From a checkpoint of a small transformer trained on Wikipedia: 49.6M parameters, learned positions.
Each number is 128 + 32 x the weight over its row's rms, rounded and kept within 0 to 255. Layers, rows and columns count from 0. Numbers have three digits each. The size before them is the row's rms in percent of the matrix's.

# layer 3 attention key, 768x768, rms 0.0317, rows 651-757, columns 640-703
108:105172121136060106132159128141153160143114127159151110125145187163131158126101195124188112181107177059152100114179105125072139195125099059115100067109056138135072125118072150107065125135139137
111:126144135168171083116085150126122161127084153117134172062095105126110099107150123089108143102147145156146178134158119115155156085104145128107127117101118154139163085118145067126079143130128096
105:122153163148182109137139123138087144109129099114162155115154162188096116128136128101091103072103180149141119137119148105168130179129155136159165196095177139130082062097124141155107080128131129
110:147102140147141121190103119186158146117146104143156119107152143121109206144090120156184101132107088148124187107171117164191144096116129112176158185094173163110132136123193151123189169137136121
107:168141123107122118153155223095147116051162134163134169111156088155133196102106083096150139154160133132116146165135144137094180113129110092128106147089105153126124148137097164165099052119076179
105:143124189073140131135150134124087142156164127120100131130148116130122167164123113136157147117103134109118178134112144180122119147162112101101142163102118140116135107099112158140112050080179130
112:138157174098125074126147153151130091163153097122207118073186170131093100108108113060134217087166116122137109109126098128145112093097109111119107136099085142104129095100129145126044124138118111
105:132119185136155081034093154116151143137126111121168098134084144133186104108125157087111123137171124136153125155083152118105078129119171190142152129082116134088145095124186104156157100176169099
113:103102099114145164150115126063068149122096091103147118100137125135151122116118139113135165159071139109089113104159078130124114113228080202087077129106140097138142137152096132114107143134078150
112:163099145124124137112142131147115143082082127090091183171143118153120151167135136157151137128098150170154188137101122107142087150130171036114129147088104095193101120109073067155134095104158110
110:074134151162157143104115141161110193134155090120118165172096179135138175073105194132154105175130092080087133125105156158107121151142082175146120102113138118082117087091156176147138117165111108
109:120136158126180142136137140131124184125111185115192146131073091138063120110123197148119150093132125154147119156145103146131125142182135202072191110121100150100107126152101124093078156109151147
109:180141160171108081099097155219093131117192125132115125098128099129121164088189073115138140091136093170105116129144119161143090124116152175142169141051089105132144138107091146142105150120101139
106:129079136117166164157134148165099103093087127151144115126139068153140082144120084150137197099119028143155126115109102081125107106106135151141114134044128193119163114122116140099120137115156135
111:121092132119113134174154149157126075080122159129159114114144059106166136126070126145093137101107131100142119105129094130146149130126158109165138128141120181130140185130057130126088127103139110
111:102128183074138156200094130118170150121103156148191144099081130193137126077170190115157094069111167167095132105080156112109070144102150149130138145096174145114127142038122132108128176178154123
109:145095141098100121106154095203119176161115091100145188146164127102123085208145077113113163148077092122091099149142106133081158174162159094087118149156130120121167158101100155166109123104089111
110:092095154130128125153155084180124140094191142145121182100119096112105133144100092153172124156118157122048125122169058153110095113123142123070121174136096083161129174139122122127134109202130132
109:084104115091129182175063149141104164082079139084117142070131081092180073110111127105118097109146135196075136149079119163072125177141138128151150147176115106058119146168066177142161131109199134
107:113072109083132108081125146095079095163099117151150157145123103152138163180141137093151126102110093124143060117130055145111166182124155125129123157133077145115135089149108168158157200112119180
111:133138154132169153126177154080121113149145149161179123144111091135109124101189117158134123133171107124118159133168185072146169092139110136082163138142123115073180125157177154128141116106126164
110:146154191144140159085119121120153159130064117146165080129113103150113114176156087118128143131111087145143142152170117101075127138178129088158144162143133181148118116160168171139172106097192106
111:125177134129153068156173107109138166111104095083097150055149080104055113099076076172102104185143142157118123121190114089106114134101139113111134103132112150158131113205145143134154143116158099
111:110163062133142132157113083153162137075135126157048134100124134143176124144196124144134058091131126090117162102143105150092189101104106127106148098098125167131143160134099198146115070182141190
111:043146099170124194162128118165131119117141149132132186121112120145107115154123117114073152144167104111089163126140141155146130134113164097102106140161123172128154156140224130118087143161097063
110:085142164130097066138116154133159110163150172137167172101091184142199121136144111117130174099140128096122135107126113129168163147195154127101145141142152133146144105182151157092059034150082173
106:122131160113102101156140134130088111161164087152093170134163137201116123109126209083147165136119165114148119170160166102085078169136149108116160091140191109042110147166095198147140155089118103
108:125128118151145155131164131137144089127133039108120125051123051178139113073130116172145142144097092087087125130183177161102143117150215134091098163137103123129148082166138159109122113132093165
111:113107150150159168218134109133170079165128123164100139098170156170129137164117171080246169117107136127162136145093092111055107109100138124121114106166135186104113131096133127099127092132036177
111:105131129190147092120124142135107160152183120206149169099141132143150183108203097126145200119210073131088177140167121121105142133179113111144113068093129046130086099144140070155125160139120202
110:161132142159096133130159158127089110148106108125094136104199114092126126131098124109188094111151124068121172139077190123117126125136067167123116142112142101220104162135143165103105132143157126
111:098093147127138164140102146121095149152119109133079090098097172141140136138077110174059104106181132110139114113178133101157135166177169127089141099093081129100095130141173125038171111097170105
110:083146132150156118098076124084075149094124090173163119083098156130113083125140127113128086143192133052125155216106103129129124143104149116078085170155160113127161184114111102050159133096091168
110:097166146158101080132092181130117091156180074149121160199145113099156099149109161153144137117120062119100122135102128221099158128110147109109107087145119076117123130156120098129134172141140135
113:152103141110179116139059137103133161053095112128104145082165116167165147088094156106122117133135194135147122112128125156101138116085112140124116102148132119165119103073137135136104100153130157
115:130168146131143156078129138073126108171120056146099110146052140111100111177148105109165130154064126139124088104152153132175142116119120126120135141134171112158110147125120137152089144151095138
104:157093146149099151086061133132174085107079144115163148125134107118135173159122151196137134130124104111109096137128152152129073150168128147166109133119082120151172094091121049164139110117124077
116:066130087140128125137134126128134090130118125119114106112163136105083147150143145114071113148150163103128122123146135114145112116144165102107192108111131104143121133160147171154126101104092094
106:073144171155150154162107140139077089141126102141131124154098166131145087176158184134143098148115158098164103091025169125108087085121166156126096145102133116109079169176155159133119153096164077
109:123130097128107142123169142130121110108113154152098066153125158109108105093161130103162132129102104122131074117105080077124164179123099118116154118108125069115096111066094141150108173204133093
108:139089170138165119084126089100149134130161148156137117118174110108158159135165109107161115131097124088135112141096079146119101105129139136081114128118106189101208111101088106127145121147143105
107:110133092128058097173143140128167168117136138097155119127096154154192103148116156086100124131163170128158126111139161073172107118115171154159115134132139121124130149091176083130077148164129126
110:084137192163112090092155068128132129092155130171104120136138097175125149133153103116105141115117116113103148146092108137160138159120082153137142155124150157119164124145076094083124120150185121
108:105118128144128084106117103155138103072115157101150163127132116118086147089092127161102104112105101075134122117057141081099119168162125152134106094085158158121116083160118089088131163159098168
107:133113137184152122124123125103192157105097158172108158047118178108161144134120080143165091116072096087136099149170143126135201177184163139123102124104132094125122125116068113118129154152100136
106:211074106075100150125115095149122198086172097074170087139109083130147128136123100105121164085077106103155118128135175090103140123152148155106124156121131151159120139134127064199073082170198099
108:128121179126142090109142161150071108107121100143146111083093117095133133127118108123083121108057096119132180142119143130139163114157178139119114170118073137059127102148121134180148075106106095
112:130148151121174160099096151166197060106154129176101170153147166122082128149145183155121103113202134114124145176190129169123156108100111112169151141116108084161123161074072089144153144141118064
106:123159126070116109133154084047077133089079124138147067107116143125094157120169146107086137134090123154072149158121131131114136129120129149106099136124137148101124058163139134134164122119120163
115:092130167150202107083153141119153092114173101062174163115101150150164152166102136093128167077079187028143159141104096137134151146101058207102192131076144122091187106140045125121074144146131119
112:161110136138140115167141073137112117173026111143148151135107148144145117080125101151150079141134141081118133143165105094173067133069123139138085112191109104089161116137138107118153121105092081
110:084134102162111116070088109145105110085168080096119120075098169180117140169158099123203123155106138155129177124143111121146068098123119084150082119125094112062100103183122131143113110132207131
109:129154112129175141166113107124088127104091087210132114150124178142150113084184127133134094140159055163124092110142132122131106115163079158144149170106087139110106126225205099081148099159118218
109:145163091077136152085192103128095142112121104178164140073096133128124185071185110108166095122133102150153130136120123057109095129200090142137101093110170154085101156179175134141114114131102127
110:110120084098137125151145157137147229155096127155089121111102098076082143157093077138135133105100105128135165133190108108125119121133173119139065148101145150114094152109111144128102184109094181
107:103142143117130100103136117118124127077140128128092071149127106193160130100171136094131135103122141078123141096100104030080136146164076143113100117084110124123180151125104152122083131178147153
112:131175096173119094092153132096108156137176144110154156136137147126131158123134141192125162151122161148070168157162134132137116097139139094157175114132097080100125148154108137120119142144133123
111:083159156170152181105134122125120082078170103116109153159149159112144142141127114110055141116126077129148090133089120173133190181188055198148126132091143124185132135110105079117127149153153141
109:155119046137166075149117150183156169147115114119104121167136150138081117207056117083097087135204117128152058104118168138105069141137158087128102147143128141131074122151118170122130159127119095
114:157147133099150172171067113158202117131100189140135180038106133115133131096108135159091181094105094147123118194145187114118174125144102080116150133146131133098076131063143112090121131108139140
107:097124144177172187133173130097163121140112130074109092117154074182080156113166096120117126125155140126152140136118168084125079128108096100147142120135130127069131104118117111154052167121082099
116:147132141166128157127109050108112118106075173147090131153089178128120094187130120082152085136133166134142108177114138142107078156132127131122061139111166056116104158107108118129137118134159142
111:078141152134100147126097065125062151110172152145114087110086201124120144091175069104140107112167126162129114115131160107143126192141157134138131135139096117101130113101082102126116113148121167
105:124093110143104117085137111115135163117122181128140133105129183143125208162111156102173081197176111200110152094142139150137124151119163105105103115099170205156147103154180095073122146166163109
109:115125072139133165087156145143178119048191177139118135130116118115148095113126125128145127141147188108127175153207062123122090122140120168139142174125163121073148112159155179126076137115068152
104:130125112144128092103125099132191178109063124099136141114150085126131144169105106040093151162114164131130103125119151160173119131143042127128103158141172064122162106094177160117126132131093082
112:140124199180125136103089120165146124081110165089129175089117096110123137130133091169082137086168146094137160130155117153153164129150096167161171086085129131168139157123109192097071081146172141
107:083136093163145127245153144165116105155179107137108142097145068126113118086129132086145085145148116197094143089126137197140120137078122094094097114134158111121141108121131123143206132143098169
104:140116044150131132147147175122091108144073103072110158116106054110137153131121100134158174111144111142113141113117101069098190161073123147117133110099143138220139152148093103110080180120133147
106:142152150123101149107142095110127115131143140129120152112128191108123167128098134155169075210109155185191121104131148101126097132102150216139150078105105134157095083167129153222084126208106152
108:158115138126132129129118133116154167116139137125116099139148095145164132146115125100170134148134172190096101159160161112099145157117097131143183105188072141112194128082125128111107145084123101
108:186137128094134084093129088106130099114136126105101096137127167098145112136181098176135147028109128103135137130147108156115208137165137097082152183092084120148118137122102136111135100152143109
103:109134209129162201122092103150115143084180173161143104172134138158084130108105116178191152128161120115248115133092109155117087104105095145121065151104088098139123211113160104128135091154157147
110:084113115110158058221053129116040121144092121107130154050173110180135114232182151073040093156145154110160119114132071085157131076080158116142112149158150143111155132113149109101098119119131061
111:122125108092146135130128128085141113102143095192137112137138163121113169142145128152116101123135099065127163130130080107140097108170183095136098245185122141196132131122175040145086063181138129
102:156153154178194038147136094124091114095107190128103152146174161186133168129150152165104170143117077151092121128061162182163074171073197066137142151144106105177128142173144089063163144104087124
109:153120123109093171145166109071093120139103130194118183130131125135106068160184119119138158169069126201110098121134092092128152177073164124105139084156120092095147078146168065176131115140133143
108:126139146118115164121178117124094105140162134144171164157145124168091125147140127119123112145168197114109116097048116122087179056120128076167101101174114205155149148121136100088094162176115147
111:078094156108066092157085132149144180118127135104133144130100087085081140136093055127187119153106101139101136144123137101123167151136173093118162130121129093151085135185155134101131084122073164
117:125128114114167117141113168201114169136104117110154151129112094133124064146124220187111126113096162106125117140162161112124104204098137133116139097140113042109146138119165093125148111101127113
111:086210151077098093140141122157106133154034133176098089074132123051095146054148176131100080139123139155192080110133149044146169151198128139119123117126134096111129151154077153091133150077078163
111:136145159132147108099212173102122112088090120089165154137148116128110120174183141127166221067166080124061162124065153166145182116047130176123117122116146100109145143150125118093159112093158115
101:165092124190073052177066107121166099108111129168185130102099101123104134118098100091087157181170132134154103122165166135117106150177086126124132106137145046183105119127136128106081111091079125
103:107092128081138174196179095169086129176147094094132130124075110120192109126104160141157113094057138132200129116091174085092154143191105099174112159155188109071140112145126113135173108152176115
104:138136135147144166092157133093096116145127160121130116125147145136165134082172155129154117143112074090104143137133139128167103091119173154143138148070161137074118121158079161141086126143129156
110:155102169125094170101124087121157139123131145100176161127106112120075134181155155065158157109125074089107156127102116108093119132123116111122093151069146097145108115193138122153156141174183086
112:130134124087100144124137133153143138117130195201123183149146060157088103033135118170152147128221121148145088139151166153093106154073128061131105127113117173141162115116127150144130149155107136
109:091122147092081133088122106146097154119141130103127148153108099125133131152132101089183162157142138123155123138139099145128087135097102164104198119091148131110118155114148128105183126110116122
110:084169105096115127172068056110125136071069107177115115137129154132184125204116152172111087112135127167100123142170087161159110108150079145200116136049148163169147109078129128162167109135161096
109:133116065110133111135089143128108197117189099108126161140131108138129122081140125158105127090179161111208104100181121104154215143129190111164147128165105114173122113061132120107080138122127188
114:111132173081154134092127109121087143158195126083087114146126160159125163093139133091118141117107129177144147133147130090158129124213074143143115117131102120168111111127100049143180098171133180
104:078128109163101156152127104166124092116126120176117164152132119087104172063079090159099067142163097123136072122142160110079098129121081137168156159135086097122126134076112140127108101097109098
108:104108170141148077114094128159078128185147101062092136090192212148108145081132126167134125155143114133124163119095133092077186117160163158079137133127205185104112070159138055163194162120166070
109:146101111123199153149102153125213153089102129112208117053087098151117143106103154119072174101138175108141161139181136162137159212078127134119080099061145073045139104104164109093103142184139106
108:136105143139114113139133197169125055153087151083102196106126112128130073043117166136160100130116151120119137116088068145175131152054185132117152104176158081158157145081145149152091143129160112
110:090134119164153184155158131128178103089154169121101128167113137156141085112221089074136085127190117185147143122122086165186138176126034100144150117096177078087118082125105158139158186111120124
104:087147183124102113093154084170139133084145181058102126147126124166136108169096167121124130174072193198146170107145121086116071107151156159145107063124136101107078151153125115128160229118057195
105:114161106121145196118105083128102124136101087157172143125091164106169132110114167154158080117164098112178141161110133126169100107126066117188071134121135123136150141188082047128105135092084178
114:093161085142144161117152134133046108131144125175112095096132149110194139123128119116129135117185109096143119111159181125078121140124124153135178122124111129090137156119165090107115117083121135
103:173113090102089163144118156122113137123103121140156119145121162074151124108106079105147147164121076157153130111160111091148146156141154134113124114066143124090166143061108141148140150120161082
104:181155085133114072124098101108137139123049132153148115108091106164142118171108114188108155112163068209103118131123109135159101149072094159117110115155121138169095068066203118086146130098118090
106:124140213169114101189136077117088123124151162136115097111144168136132107182126161124126119131117188155146178127115080128111072161162088166043082129151152145152101105092153081112177120152099234
106:135114167146127151094145064177115130130157131108159099135169104122085106131122156170129114133109139099114110102164098119168135163084211122139090067115105171150098071089106119175111139138110101
104:215137118169124100210160120152104164124106104228115137147083118110089119128135091069078122136174100159157115135091194108100105177138114133106129138045075090064153111100132105126146102130132151
111:141165128126176173128154123166102085195095142137153148060154145127124135118023136118128173116140139107151121109112135133155091119060022130158127073123132136126109118152117172116133150130112128
112:147158144184127135131104037110166135122121130091101075125140100140126091104119107080101119102142113082158125103100103125110132119150125047111161106067122084175136115134098156139148067156190117
106:122124198152139194135165112094141139106149094150170137106098123084171097192147171120149138116119103061063093122132126080117096148096176093132138117103113159150103136118134122125081149108168171
# layer 3 attention query, 768x768, rms 0.0318, rows 652-758, columns 640-703
113:130121102068128097153100151202119112109138136064155157128113187157137142148129119151098099151093152070127192119171149174096136103080118115121166145151112131136167171112135168130063145073154214
109:068174200133100175126100233109156204183095093144179077105154096109176118093098098133146118135143108061149073140161102145125114108095145099115107090075132074113128088149113174091053128115082096
113:145195159109135143147159192116104133127173090141100142178166168079133129102128089151076113173135090069091090094102184110136183123110131124076110111085074170129108165150138142155103142137126143
110:074169101135073130136156146113132100137094115122095082124162101106172156123156141088130119074122116099118100092095129128127122145144137125135135119097182075164166151132126157124119135065076184
108:143144128112167129132109154109161124131143109105148174067142083161101103125132123165110077185086191114134137102195116076093182106134136145099176149145103055170077131109123143105132146062190088
111:147103136120082148118115118154127156114070144182122125141150110129150176122121094125138141145112155148158066117168141067115155138201173196171116147107179130109087141133151160175135174110180119
112:177161085164161184157179140211143136113075132108107015117160138159089126180165124074150132119154112120145099120184139151133075126158117098115063122102063081118158155119151130113107163160156090
115:151147163162176098117114130165064104081158050147152155124137139075127138155114122138088163122148100196150137142133087118142098186116155117104102151137162176167072125117107124101169155110144140
116:077135068099172095098156138146131102064148124128081140102115087113180094172081103141108113118110132145064046119126082159106127104160126162130099092121118195109089164139160145105200099116129130
110:035090105161123086079138141123114195093151055111123083113148105123143159140190147078168119110124197176174071127150135118092079112121074155176127140134141159149168130133114071108183135077133149
112:150131100233162155151136073119051123152123161193127156141163091177142123182106125104125087135133166159158166145161176085106064161107142182161123165122106106183173168120104124099194148155177080
109:168096137114156124141132171146121099105038172123104118105152105062136092155170021084168147075139064117122170120169086137102146125197159051106112084181157110147135144150135126130157127091147127
109:108134155096088130156104093123151142133162119112173097200158101166167063144108133153131153124165155111126108165048121102145135115162123138144111020121136072143126143144103157146131110137096132
113:142132129185130143147157071137144123101163122143121106198111082170113061143148156141184134154108175138180114124090125131080158156121130123112153131147146107118160146067113189117133127109103180
113:207159103195116153123140115107094137113125111096092148106162153129147153170117101133134176068153107111135142132112225203167085115100114143177141124095139135137170138124120096154087141144077105
107:135105145113132133135100130101170085110112189068163129105104140131088076127076103118183140099087123129148125149141169155106127112090097138096149095129149160096140135136117188125157178106155089
114:132101188140212137098096146143174109125133126134178121140135129119129119121192098175104105122130103161129073171151106114104110095092110142161115114175075168128175150056133142106159072143165144
111:131106118103171092176169131066182148141099200190203138115086065106156123200135158143130142118124146038109077123129149123134134109110113105153175119099131138189147142164086117094106119135127136
110:159121184126054091160104157160126132099139167118187104167135091062111133138136125134159080109170133147118092136049131197172117093147130090117150086159141141160137141119121092192176104162129163
114:139189176152158179136089114114068183253126162138092133177107110110108178146103077027131101127087145119160117147073105142129124073131176132135086097107130092070133123125142149118124130157160165
111:153142088131116105089112140117130098210135217167107157119134142140125112094131179173146102152126192134094116143130168068170098145159211165073114081065173088071130172135159150119066154102106087
117:163107128162167124095107125133093147139142096158174107166171099136129192095172136134134121148111141114151116106129134183124134176115112101128148137116097116096186153092107106154121081146164119
110:105152123100140127169130141136160099154119167125109146130168109097116139100087081147060120077118169148160117091196086190108128162145142124150146159145125088094152143162130120154147144136128163
118:069149170140135171120133144141126123152182109123083143137152155080184157098150093075162116110125162129132129128090100127130065107177095111184087114098170107146135142108154081166109174168085160
113:183126139154128076158139134196075120164117181101104131131102051162120096161154116078092123120124162165167150128102112127165173166135115137179163112108166128106102164121150123148142142127189141
110:150147099158079135097079121167160170084147190137160173134148141156146144080160109178119190131119132127139117116103095122088105143094163102120147153135141128096115091057131104050102157108150142
112:159155185132102139076172159127136160165156136105108104185148102107125144153130157124101195124197121174155111127119139054113130153122168094141134141122183118180134139106111077117128145100067149
110:151156078113105110098118074149163138190117124170168179109112164135155214114099050150104064116108194125101121153141114148165113129105154170069158160116174138017147155056087090137127155210107071
111:149150106134173077130107129116144098125089048201127073103130131168107142121086208115161154147119127153083147135093136116164191115137139156128108130186146146119032163121088196097199132150073133
111:123202150140137147107128132174091102120220067117085106152142132052144116053150110141043177113153097151101138125127136127096104151119131085101100087147094100104099158160166126210133117137106149
108:059165182026110105127110129148144122149138151170134181148155146127146186141184146133099172130128105150078181146166192137150144132091102078129105102160122109136123161134085120177056106182093117
109:145139126064108137157106102148107166187169129143099117103095100164169131155142168076098128134065097150123136133105114107144120087136103125142066124119153127111106117108106108082171130106000089
115:194164048168102174131105078145071196135082077176146097051136160153093133103179057099079126139114111133081096111122053130094102141144122131146215094166098123079151154135079112066135119125220074
110:127140089096067119105120106139144183181185135134135153170236174133130159166148148137179102136103081129119137160144114151101156110136161165104110172138115152118097083074073150074158108120157091
114:058165118139175096062074173106054142165138096110167147091119121113088190139097105121123135150120099113059119117169090103161116141130149131130127158166133102168156192123117102096116126107144116
113:132129115116130144094167120148050159150181074160150101057097145155150102168108176110137077103133097158095119144135149160170131173118125106065134114106118127135094138126162123101177135143118109
116:112126089182115100155113168175097131125158133025152139156090192138118125087147123144142087104096139120105180108138086175142140129099081127153137133135159125122160106110117090118104138123128140
106:097122130122129099204112142140169119135165141140114096116153139076116124072098120075085153143133082085094154112124121118108172118139083142038130074141104129139098137138106152126114120144114178
115:143158126192132136060125116160146115185119105128148183151155087115146129144131103155159159175138157135128156152165114126122116080159122078106094172103135124180087091108159104123182082161115126
110:195181088099162130178150113121084147168108151086074134091094066012090125124100148117089158149134097144145130116175196075162159094092151126089134140140134177117143174119109167114149099112123174
110:130118127126141109097139125111120091064129115085145123126137094119103124184131198102148115119166074090186160154159109195085083159122111068078153146117104164169103075152182140077051104120113128
111:147130119131153138121087136134094146115079110097085108083109121151090124119107141082118096119124122133142168141149105111150095150110142192158100061143112116179151088141128134110172069157077159
110:108140148068121116118176184135100131105123075177089123119082127178159164092133167100087157090161155129150101163187110132150180099104193128104143076099171072108116139090054122103157136064131179
112:078155153107133136153113108125142112130110104102164128109096117152123143134162180143106190147124137168123114157082087094169128135142142195132145136133167152157166211137126100143147125094151114
109:121146190116155153083169140121147184117132118091140139155150142149066060115142169082135070112131100147136119138119101118136061147185142117110146109123134088156112136122079131114102118144110119
107:142172124164195129199093105134073155100080123066107143111085093156107156170104113149119144153109138140100140145164075134126084135157121224107206118138144118100187163145151105124098191152194168
114:116120089177119155111122089015138113189123162116166173037108128099115001107130114105180078106130155168116117114102138135193075115098064125151100159189119151139137057153116143092095092126139169
109:077183203146102165138119164127125088140155199139070106170059143115150132125152118138114133106090124133093107062162069112074181141123122103136164105157142119113139103136156101217161202128157092
118:099175111142165143198122094172153145155047090130180080095156118148072106157115083128137156159084120090134092145187167126147086183185177146137091104160104127143145083109173174168109140131147122
112:124115112080161133144113106085120183124111132087068136128133125153095115111087162121137165174128182098064124168135128105084112157105130197120139053162054148151064121127067126098138163090095123
116:137130114116176129214142174139120140107143103141108120065091102129110156087152162085138154095179154125087113087083128154133123152129131181115165135134118062133160152124115165093129164145098147
111:160094143140094115146086175084122094135046184122145141105118117112182119162123139122074112108121138105107133147125109150092086154175125145168192145200124153123110125122019129156108188194139126
113:114125155208143126134128136135145110097089162175102104134111150098148161101151143149152152142144107105181102121164144088134127132089124155139131098087122025143142134153203109140087128179119138
112:121156189130106115133153128110097161114122139099141111148123115105141069132171106115148099119110046096123155132132161198082205121112063095139187095091093138144161120147151089047122108140141167
108:150106160167162129122142218201108160164078178167115125151164163114134144170100102112134117102128126117131128156220153130159131126146140129112138098112099150109157131133162140127140137120056190
114:126151177133156117119078096145235144137171122148114121085138106139101145155156077133109132125155176108084082141111101161110095136058148098103183128190129120119124125127186108102085098159118128
111:059123104130150169092144113157142125081121112169177087094147106085123136190101132188151170154159113146098098137131156117172108131118121134085127138136133101164116093037126078121135165146176099
112:149128127146133122105120092134084155053128155149153219110085091118134114145139121146105118100079164140135076096143135171118126116099121160077136108100138156109049168109141137113112152139076117
114:124051149148189132145117092132074136120167108188145140143111142173155102118111212127136147102114135127127149122095128056115190123071066147148098140065125097124092179115165170113156119096164111
117:092132119106154162133106124149158118130161114142158165135157170111089120132105144166159156115150155158150093108131116101107133133139097127131102152140156159141125126149175175111167179117128130
117:100122148036083105119149084123168137127099143188124104119144046165182107075138126117149169103135093157120129112179141138127112098110155114063098094093158136149147141142124139122173045101133107
111:159101136127146112127153114137121153128134112113125166103121099145084121087130131126119162113136094110138062106162126155137110152166127082136185138083104114141116100100117162114194167185126155
109:128120141087131171160126098174180124074210108157089135149062086152076147143154161169067112173132050109162158142036138113127128081158033142148159134135187189121145180060055143050116136135100120
111:131136104132160152119108009125111104119141097104143130130149161121116104103136123090189108129145080182127156122134175170062117201143148159134112110137108140124174093113128066130121116158190116
110:176117088113102100151120140139136104125113096159130125142134101151142123063123155202157171107114121110152151126113131086147139169093184140136145176150113179037101131137165128169184163098154173
116:142140101166155168127172115143205088122150093118195110091139186088062113128140143149166110167048081159105106176158116137120089186117123103136112146137088165119173011151157155098092145158045136
110:098069096049145121077114110128154140117192132132143115174144070108188174110124137102148135133088107068150116120143100182136147055157151150125118115133156116143109157098136076062125122094135136
110:127130129212113147101098153143144142098208128179118074166144134124181148091143100117080188160085149088158185134136123158118139137107132014155123088137121143141102144126135123128104129146102124
109:184139142115176091180141101161125143051129139101133117134130078182108134164102129128144098112107143116133095146131077131123119139107165112098131169191098132065125113130114121139140095109125104
111:115165069134103151125151193135159155156128134062132164124165209181128117098109191111128087176136108115180120146106132127085119137120115116143112145120096101142149063153133158151112119116113139
112:125105127147138166099094161131191097111121142116126125110129123147077121156128143184126182171056087157137107103183139106145119167117092102088124060125127122105131148125149192129137161171120133
108:044151144155119160153210107146166127136164102164106112112132152106148142148142136137144166141132171074169090104114107170184080128140101096111094070115177180125182143161182126147130123115116129
116:134093150079122125097116154123164124098208113180111138138159141080148061064053152147077116102167208067130147141145091086129190118128114160112109132158156127125104137095081092117066122160159122
112:110122165149115100138086192188148063164174140161128154150133134156131118143088153131158065160175165176097083127191117138151126029087093121092139098149169146162167088167133155187138143101177063
107:146125135134113130113159144153183047115136131183114124089126073142104045034153144092103135197125190149094142114139062117150102093191156141097072122149125089095148167092078104132164063159127154
112:122105125117127136084114140117144116106100105119108135149120092157132182059090170140140098156145111132139183116077083107143137125123095108138126123189092132113075157096129121142084145123154170
112:130108147127129142088131152106179119098115104196092070083174115103132188122131145141120105133136130098177133117119150120134058077136180161126159111101165145114158117093104094137129099113139219
118:125125108185059182131137168139086064100121086077132133147189136112095168124138178147116153088106072134156107120164147135127148175184128126156118140142120158178126041129103157164101087159125164
115:085113119134132144121138078112183097159115126130051172122161169117118104133081156091112121135159156187141095131059168079120134097140094148105107090158101108134158065049142095108112145140174127
109:120143107136133112105105124111106117158139130104152078147107119163111138149124177140150159146164133166098135124160105120135121107110085155080100116172053094095092172117097069116137159100122130
112:096141141123072152105064091149063179098116127166051083156165165129088071164175097095077105066123097176202161109094127126112100161103158118123110132111143167120105110114090159129106136201163086
103:150098158144137146165144139144130093178071077125093104104120175125152091126114112120129118119095061104070167143154101078096148165130149137155107074124095189111147134121139117092157119152145167
109:181144107100123115107053115112129131166128121115096153145091112110111159192108158101156155141122139074072115073109172112137108161065198143125155173090129094133123111120130094141093172145178068
109:129146094097137115143176056085201107042106172127142117121132119113109095177133099210143136134137163161153144114114159123083099133098076180120111101107129145123115117080222139085127129044115141
115:125114156094111150139152136171108104182074153076113114123124155156134141089134074154176175142134115143054083119135138188176066125149115127129090111104151210144143148168112183168127110110108175
111:172122171118119125154180072126132140113196073139126187149176149147133122184176081070081118089139119122165184109108123128175087073165117112122109152080133139124129142098160105124100149109133193
115:155104169128167108164133141124113117131071114132131114101116100125187127131167168092094148111197039144106156106109146122140140116129093122114095140116133099062129166100137143094105134088166088
115:151148134151139143144135087071160111122148133135079160098131156165116141068131160190134126105128154093128127120147131184119118172122116182126158096164130111141138137112147121123154167162160103
110:169051173161137163150141100133057102085088134124149076159148135148115172119132187125108120053150120144095052123173138125125084211168204130123121151088123150127181138143158165148100191191123160
113:163129148102157188158124179153117087128128084123116106099114137145068143130128163143107178095153112148105095127144174169106099175143157128103078102109107144078109135103125095154130126092163149
106:151140096137178151105117157096111144112217098107155128135145184129184153132091155178198160131147165151094190130149114091140102137116126114133124172137118141103074100125102148090092121131082088
112:185168109107103117135154124121138169154104114158135135120133168145163128105112083096082135172088155094119120126151101124149165149087172118129134131092094084086087137109082117155091120140142092
110:111124106126082082105130083106120103146121105156142108101157103127077167124160152101163101125068179117074078100125066135124081155115115123110148154188088059111111099126134105170117109134115090
111:163153135145181151072147072097226104069109111129155152132223161138107159124118129128098122128112149127135114138102150152127127160104073124115124152135085136113108120122150094076108112143148122
113:112139106125114185120177115098122167137173114110106081109134155122156140155135117087134178090134112114166186087141160181139153159144077096147117119106146197142174084160087111085121119089142130
110:122122120173158140132156123148173111131127116119107074032145134141116107085131041102138123107109083110073073148118153105168105168141106130132093115104113130034137128096147146144123090149147095
112:111104148110105146147148113083135109143188156159176129099155083141050109105155086075173151171089127140108099104142116152208063116155132156110097116145098140136102197168100136096196171119101052
116:135106131120134092127114165149143089177159108146116059168125238148137155117205140155120130125159192155188137114133161080138162135083067112115167113164153114141114150066185109137132171089139169
107:144144111139130124137119092125092129086122157074157130150091096138189105169112149158141229111129141148163187130149164147135138108121169095098104114142134160140187134159140082069121067129122124
110:137105082097058151095167163087118123105130128159089163193073109195127129131173060180124208152153200109145094164172117119100136152162187067143073123124133065111144079198122144164128109113101078
109:179156144151100088131155203139110083135067137171129152117107157149123166098152110198127137125138129147092114101135097135171201119113129186188135086124108128117118133137151139193133142122127101
109:166145106092128078145121162122179161118131090077105116102128066059107093081090042104133140108098117160132130080125109116059093136172128116120161158101157161141199156116136161145180105155123178
111:165126094079180106155133175070184112132137150098105089142132110106167128137157099235134154190149150109127172098138132124116134063120104174150128126173027137082153165165154176131109180110125178
118:160154127149105153064097123000152154152146197120120149178047138153102108124194171077107166143104134090235123122100112143143134108106154138154155219120107126174075097140148072040073120102067125
108:090104078139135111107163150126089185200124124170087204120131109132103086154158098179156175138164146093115153097177142135162136129107128109136163174166181143066084121163175158147133123094131117
110:164122165128101088179090045144131130113143109139108125124175127120081100083126125061135145143163153082117139133152132167104148160106120119137144129167096124133143160094135116070025105095135106
112:076190103106144108135102148127150145153088125122139126040134172140113142160096172095162134165078170103151118115113102175103152169089143137113105135188172131063079180114146184124131121062138124